Weights of a small transformer language model: capped logits.
Each number is 128 + 32 x the weight over its row's rms, rounded and kept within 0 to 255. Layers, rows and columns count from 0. The size above them is the row's rms in percent of the matrix's.

# layer 4 MLP down (transposed), 1152x192, rms 0.0986, rows 143-159, columns 0-95
size [ 98  96 103  89 104  99  97 102 103 106 101  94  95 104 110  92 105]
[[ 80 170 140  89 167  80 134 154  84 107 100 130 182  63 170 165 120 146  88 145 151  89 128 144 121 113 141 126 158 135 151 154 135 173 114 119 159 139 111 124  68 123  87 126 186 130  78 157 112 129 103 145 142 105 144 127 142 106 173 131  82 107 136 136 104 129  96 143 142 174 194 140 109 123 127 163 152 129 102 160  59 194 138 115 101 140 130 107 107 139 146  58  88 184 116 133]
 [133  91 146 213  71 103 152  89 131  94 105 145 116  90 173 158 111 137 181 114 162 140  92 192 127 151  90 164 152 154 120 128 114  94 111 132  92 137  89 143 135 101  61  86  67 127 146 107  99 137 133 147 101 127 148 139  90 152 111 147 118 114 158  80 103  98 113 118 147 127 112 119  93  73 145 160 121  98 112 219 128 161 110 134 101 119 163 146 161 161 130 100 107 121  74 121]
 [136 164 105 168 123 154  95 157  99 104 147 148  68 116 171 158 104 142 139  90  67 110 131  60 118  87 133  98 127 105 132 115 164 111 126 106 105 103 128 112  98 160 146 186 130 189 133  83 168 122 153 139 107 127 144 179 151 128  98  90 111 198 109  85 158 138 175 118 107 137 141 156 140  91 190 146 127 139  94 130  98 169 100  97 146 169  83 139 168 166 126 174  67 161  70 139]
 [ 93 113  89  83  84  87 121 153 101 183 134 126 117  96  86  87 136 143 131 153  92  62  79 125 130 194  90 113  65 117 124  98 123 101 144 123 140  84 121  89  97 154  95 121 171 193 192 138 156 107 208  98  91 105 175 112 164 135 143 124  80 106 147 180  80 129 129 145 120 122 152  82  88 174 132 107 143 158 149 110 135  82 158 176  83  73 125  92 133 122 137 129  94 124 107  96]
 [ 87  84 126 151 109 136  85  93  64 140 122 168 186 134 130 175 151 171 154 134 113  80 160 126 107 133  83 122 127  45 123 111 160 139 141 187 106  95 112 151 140 123 151 170 134 105 105  93 169 120 113 152 133  79 139 119 104 105 144 153 143 111 124 157  81 171 172  74 164 124  74 101 106  82 107 117 133 123 164 152 111 108 120  90 116 112 144  64 142 138 113 140 139 182  95  61]
 [121  86 177  88 124 177 140  80 179 135 123 133 144 138 112 134 152 118 141 125 118  89 162 104 189 105  93 129 116 150 125 143 133 121 129  93 126 133 132 179  89 118  79  85 156  95 151  84 103 116  85 200 136 196 149 144 166 118 159 108  93 118  89 172 151 163  77 123 153 128 140 185  89 107 159 135 169  62 133 117 117  93  95 115 164  77 159  93 131 122  93 151  98  89 132 179]
 [171  94 130  97 116 168 127 109 123 169  95 103 125 142 112 115  91 118 151 135 171 177 156 154 138 114 124 141 119 121 141 140 112 124 120 113 121 152 119 139 156 182 155 114 103 115 167 112  96 132 141 193 186 131 165 136 109 171 142 109 121 165 140  82 134  85 192  92 121  98 172 140 177 119 161 155 127 133 154 129  58  88  68 179 109 102 127 229 117  64 135  74 160 124 110 133]
 [136  62 208 112 156 129 118 111 161 163  99 137 137 180 116 132 124 158 102 134 101 108 144 116  98  59 119 101 149 134 109 122 119 134 117 145 193 138 115 145 103 137 115  85 104 179 125 120 140  98 136 115 149 143  97 186  84 149 181 142  97 111 107 145 115  55  98 108 108  86 144 167 175 173 117  82  91  89 109 127 115 120  72 128 143  64 194  85 161 193 117 109 127 113 120 114]
 [137 105 131  82 123 179 105 112 175 137 190 182 121 137 138 125 137 152 155  28 109 166  95  71 102 150 183 178 141 105 127 152  87 109 126 144 123  83 107 114  94 119 120 128 112 110 112  96 120 138 123 136 117 120 120 144 126 158 145 103 111 130  92 138 163 133 130 118 145 138  92 156 151 159 134  42 141 108  66 120 104 192  84 135 106  94 124  99 152 102 130  99 160 184 122  81]
 [107 177 102 125  90 110 139 117 117 148 132  22  96 163 107 151 153 148 138 170  78  84 152 143 182 126 106 131 147 166 116 142 129 132 119 131 150 135 160 131 153 157 117 133  97 128 120 145 124 145  85 155 120 104 139 199 144  35 145 123 120 157  97  96 148 153 122 148  91 119 103 160  89 144 164 108 120 110 132  80 118 206 194 101 202 122 156 124  83 162 166  64 148 141 117 143]
 [139 113 124 155 108 152 177  97 208 175 135 139 100  56 102 120  90 154  87 127 141 139 103 105 160  98  96 160 115 135 147 126 160  71  64 177 164  97 124 145 101  89 110 132 136 158  80 137 114 186 164 155 168 195  87 150  92 100  84 126 102 121  91 119 186 170 126 145 175 126  79  99 156 114 158 111 158 126 121  56 148 109 142  96 149 128 110 113 135 184  97 164 116  87 150 152]
 [139 128 147 103 128 191 171 145  97  99  99 114 102 186 102  51 145 105 153 144 175 119 122 141 155 125 161 115 107 125 140 108 154 149  44 137 109 168 136 118 105  99 110 121 126 115 128 145 113 142  93  74 183 160 183 163 167 111  63 117 110  78 118 105 191 110 125  75  78 193 109 124 145 121 190 117 119 150 100 125 107 135 126 147 139 142 141 114 108 108 129 131 136  49  56 140]
 [102 133 170 131 108  88 137 119  95 135 157 121  81 101 123 145 142 192 173 114 174 158 123 146 127 111 141 112 134 143 110 135 116 150 104 158 121 123 116  95  64 167 167  96  60 117 158 144 143 118  85  85 162 129 125 148 134  87 114 122 153  76 192 155  94 134 142  98 140 107 111 143 121 111 126 152  95 112 135 114 142 126 136 113 118 142 155 255 151 169 112 111 118  92 124 139]
 [165 110 101 155 161 186 107 142 137 122 180 124 116 195 146  68 132  96  98 132 147 110 143 102  95 203 140  59 135 218 122 127 148 135 133 147  80  98 148 101  97 118 181 126  86 175 142 175 159 171  82 131 127 119 137 189 116 132 195 150 150 127 112  96 133 128 132 148 110 137 141  62 109 195 112 119  99 108 111 140 192 121  87 103 125 173 103 152 165 137 114 101 145 153 140  95]
 [185 181 111 158 147  98  95 147 129 159 167 174 105 143 111  95 141  85 134 144 108 176 165 139 127 114 130 107 107 102 133 157  86 144  14 118 117 158 116 166 117 116 173 132 153  79 121  95  89 175 153 134 124 164 168 132 172 110 103 135 159 128 130 105  93  54 136  59 111 134 141 185 115 136  74 144 133 156 153 137  95 139 118  91 165 113 106 163  93 178  95 121  48 174 172  82]
 [128 148 125 140  77  94  99 111 152 102 165 103  87 170 111 129 157 144  96 110 101 134 147 150  79  69 121 169  78 122 165 112 158 154 158 121  78 164 175 121  92 131 129 160 132 167 111 157 138 163 166  91 171  63 167 136  82 110 149 119  79 120 144 126 124 133 178 106 107  93 158 111  96  90 169 151 146  94 133  94 133 128 160 120  84 152 180 145 212 162  75 110 154 139 136 123]
 [139 150 108 135 158 170 128 106 127 149 172 165  95 179 156 157 118 175 101 129  32  87 147 180 132 140 114 144  95 136  87 124  87  87 132 173 104 117 146 112 111  87  99 151 140 104  92 110 141 151 101 139  86  91 101 130 115 116 175  76 124 141 121 109 107 136 130 147  83 116 159 149  97 107 120 137 122 135 133 136 156  89 137 160 147 184 215 179 148 132 110 170 150 166 150  53]]
# layer 4 MLP up, 1152x192, rms 0.249, rows 144-159, columns 0-95
size [ 97 101  94  99  93  96 106 105 105  99  90  94  98 113  91 107]
[[108 147  53 209 161 144 118 102 190 128 198 165 156 177 123  93 140 116 172 149 120 142 118 197 178 160 135  80 167  98 146  82 175 165  78 123 140 137 131 147 146 143 165 141 111 132 104 131 137 116 112 164 185 112 108 123 123 119  43 125 163 130 127 135 132 115 163 150 133  57  95 124 141 100 159 131 141 114 203 121 135 136  78 131 109 135 149  91  80  67 161 124 144 116 166 128]
 [151 131  99 106  91 117 110 109 156  87 139 110  97 165 167  80 144 141 147 138 143 119  99 133 169 190 110  85 131  93 122  72 108  94 138 111 114 116 134 136 199 136  74 140 112 140 196 151  96 121  89 134  90  97  87  77 129 101  85 167 143 111  82 120 115  86 134 104 166  98 127 156 123 180 143  73 120 105 115 103 135 113 156 117 172  81 118 146 135 118 100 143 193 143 185 104]
 [146 194 103 195 126 115  98  74 133 141 103 111 109  95 168 150 127 181 148 184  54 102  81 114  80 127 176 167 153 179 141 124 166 150 179 170 112 107 130  90 127 126 124 162 195  87 169 113 151 104 113  85 149 166 151 135  95 126 128  48 120 142  90  79 144 134 165 137  91 160 113 114 101  95 108 123  76 141 156 112 144 108  89 107 132 172 112 109 114 108  96 128 118 149  79 100]
 [133 222 122 172 114 157 176 165 102 159 123 109  91  75 157  53 159 121 137 158 162 155  61 111 127  87  77 142 114  89 128  89 150 148  91 112 135 155 142 128 110 100 159 131  68 148 148 111  85 178 115 133 109  80 150  94 115 117 185  90 156 146 165 160 116 150 134 122 137 121 146 131 154 146 207 109 159 154 171 111  92 109 103 140 131 122 158 146 106 106 116  91 109  67  79 146]
 [143  89 146 146 159  83 145 129 142 100  97 154 164 146 135  92 125 121 141 149 155 202 134  97 133  66 201 136 103 127  77 154  99 158 132 168 131 175 136 136 170 118 174 108 136 121 201 162 128  84 156 104  92 163 155 115 146 133 182  89 127 189 176 127  52 139 130 171 138 139 148 109 129 137 153  88 158 138  99 140 151 130  95 137 157 155 105 138 151 182 104 111  94 158 108 160]
 [151 126 110 163  72 112 158 133  89 144 146 138 113 127 127  66 186  96  91 123 152 156 152  85 192  88  87 144  50 134  48 190  91 100 105 178 176 127 182  98 150 119  74  98 144 110 105 169 155 109 163 166 146 135 151  88  85 128 151 127 116 133 148 134 129 163 113  78 156 159 138 116 110 126 137 128 146 134 144  81 115 104 190  97 159 103 130 129 110 143 117 144  92 138 136 134]
 [145 159 131  84 111 131 178 131 203 186 140 134 106 126 156 123 128 169 132 130  62 103 140 143 135 146   0 125 125 110 106 125  88 108 158 137 108 100 128  96 138 134 139 109  84 169 106 140 137 159 143 143 137 124 125  48  66  54 112  94 158 175 130 196 123 199 141 141 122  97 180 143 144 126 107 121 114 103  92  71 134  64 112 147 120 109 143 126 101 113 154 134 152 197 196 112]
 [136 114 134 163 191  78 132 105 132 152 129 131 185 130 192 115 165 148 131 108 178 106 121  95 108 163 137 108  88 106  82 130 156 134 105 168 129 123  97 161 151  69 158 135  78 124 153 122 123 145 150  85  89 117 159 181 130 117 155  85  60 180 127 185  97 143 114 149 115 147 102  60 128 175 132 121  80 114 141 153 146 103 109 156 146  93 103 153 228 143  94 107 115  76 123 154]
 [ 97 116 138 139  74 121 125 134 142 103 147 131 188 146 149 177 123 119 144 141 139 125 146  86 148 179 133 149 178 105 113 116 149 113 199 114 139 110 159 103 121  92 139 148 110 131 178  60 143 121 176 102 129 199 140 170  93  76 122  74 119  59 155  90 172 153  82 172 118 114 198 148 140 166  87 151 146  65 112  89  90 184  92 100 154  91 157 123 133 142  84  70 119  80 121 149]
 [207 131  48 162 137 148 140 150 159 189 175  89 107 110 140 112 101  76  90 146 157 145 102 127 190 101 131 140 167  67  97 100 187  92 148 156 185 121 116 148 134 115 113 195 145 162  91 136 125 138  97 137  86 157 118 190  97 116 119 117 139  84 134 163 171 110 127 109 150 130 101 176 177 150 119 171 103 121 186 139 105 116 186 164 103 107 111 129 124 176 106 129 150 139 118 130]
 [118 140 151 112 136  88  53 157 112 162 114 171  93 106 108 140 130 169 139 130  95 156  97 117  95  89 126 105 167  71 174 119 118 157 151 187 117  88  87 152 167 127 159  96 114 154  90 129  99 160 143 147 102 103 140  79 119 114  87 118 104  80  64 105  69 156 104 141 121  59 102  91 107 141 107 170 162  97 104 123 102 158 146  89  92 118 122 107 114 126 142 121 103 100 120  66]
 [142  95 131 187 180 167 123 107 108 102 167  95 143 124 136 136 102 181  99 120 117 106 156  88 142 146 100 156 125 185  86 141 183  94 127 138 117  95 109 161 145 157 123 121 195 167 156 143  95 171 190  99  89 118 118 129 101 123 129 142 156  51 122 183  73 114 157  88 126 101 148 133 126  77 152 132 128 161 122 103 123 115 171 162 130  91 152 101 171 100 109 131 131 130 155 114]
 [164 144 137 114 118 109 158 166  92 148  94 107 124  77 128 166 188 162 176 139 176 117 110  96 135 108 160 154 166  75 129 142 133 128 124 130 200  91 137 107 116  93 183  94 106 135 125 123 126 152 143 113 110 107 129 132 132 120  73 158 161 141  83 143  93  98  50 109  58 125  71 119 132 140 130 125  90 139 153 148 105 180 187 108 123  54  89 118  98 167  85 164  81 136  73 144]
 [111 199 132 151 149 168 114 118 147 133 183 115 115 119 168  94  77 113 144 137  67 104 124 112 131 108 102 117 145  91  70 156 106 137 149  76 125 166 156 168 119 108 180  73 129  92 153 123 121 112 126 116  89 101  92 184 155 125 135 134 120 136 137 139 119  38 150 129  91 122  60 171 130 120 144 143 161 146 129 182  91 139  96 197 148 158  77 164 101 147 115 108 112 151 154  88]
 [199 118 189 140 145 152 100 168 100 121 119  91 145  73  84 166  94 173 134 107 109  81 122 149 181 124 115 100 187 145 143 149 124 144 100 172 188  89  92 164 157 158  91 111 145 112 167 114 137 132 152 147 108 135 109 108 140 165 197  84 149 134 115 103 180  93  83 154  88 172 188 119 144 139  77  90 141 123 142 103 162 118 147 189 140 147 135 137 122 127 115 125 139 114 127 135]
 [122 101 140 153 141 153 142 188 124 111 181 137  91 107 109 130 129  95  83  84 141 132 121 204 191  89  86 141 124 124  99 129 145 172  87  98 120 173 157 147 107  73 188  54 175 140 138 152 124 194 171 137 133 144  88  88 161 140 124 105  96 127 117 138 168 159  70 108 109 139 148 107  97  90 138  91 129 175 174 136 128 142  92 140  79 123 141 125 111 138  55  80 150 150  83 177]]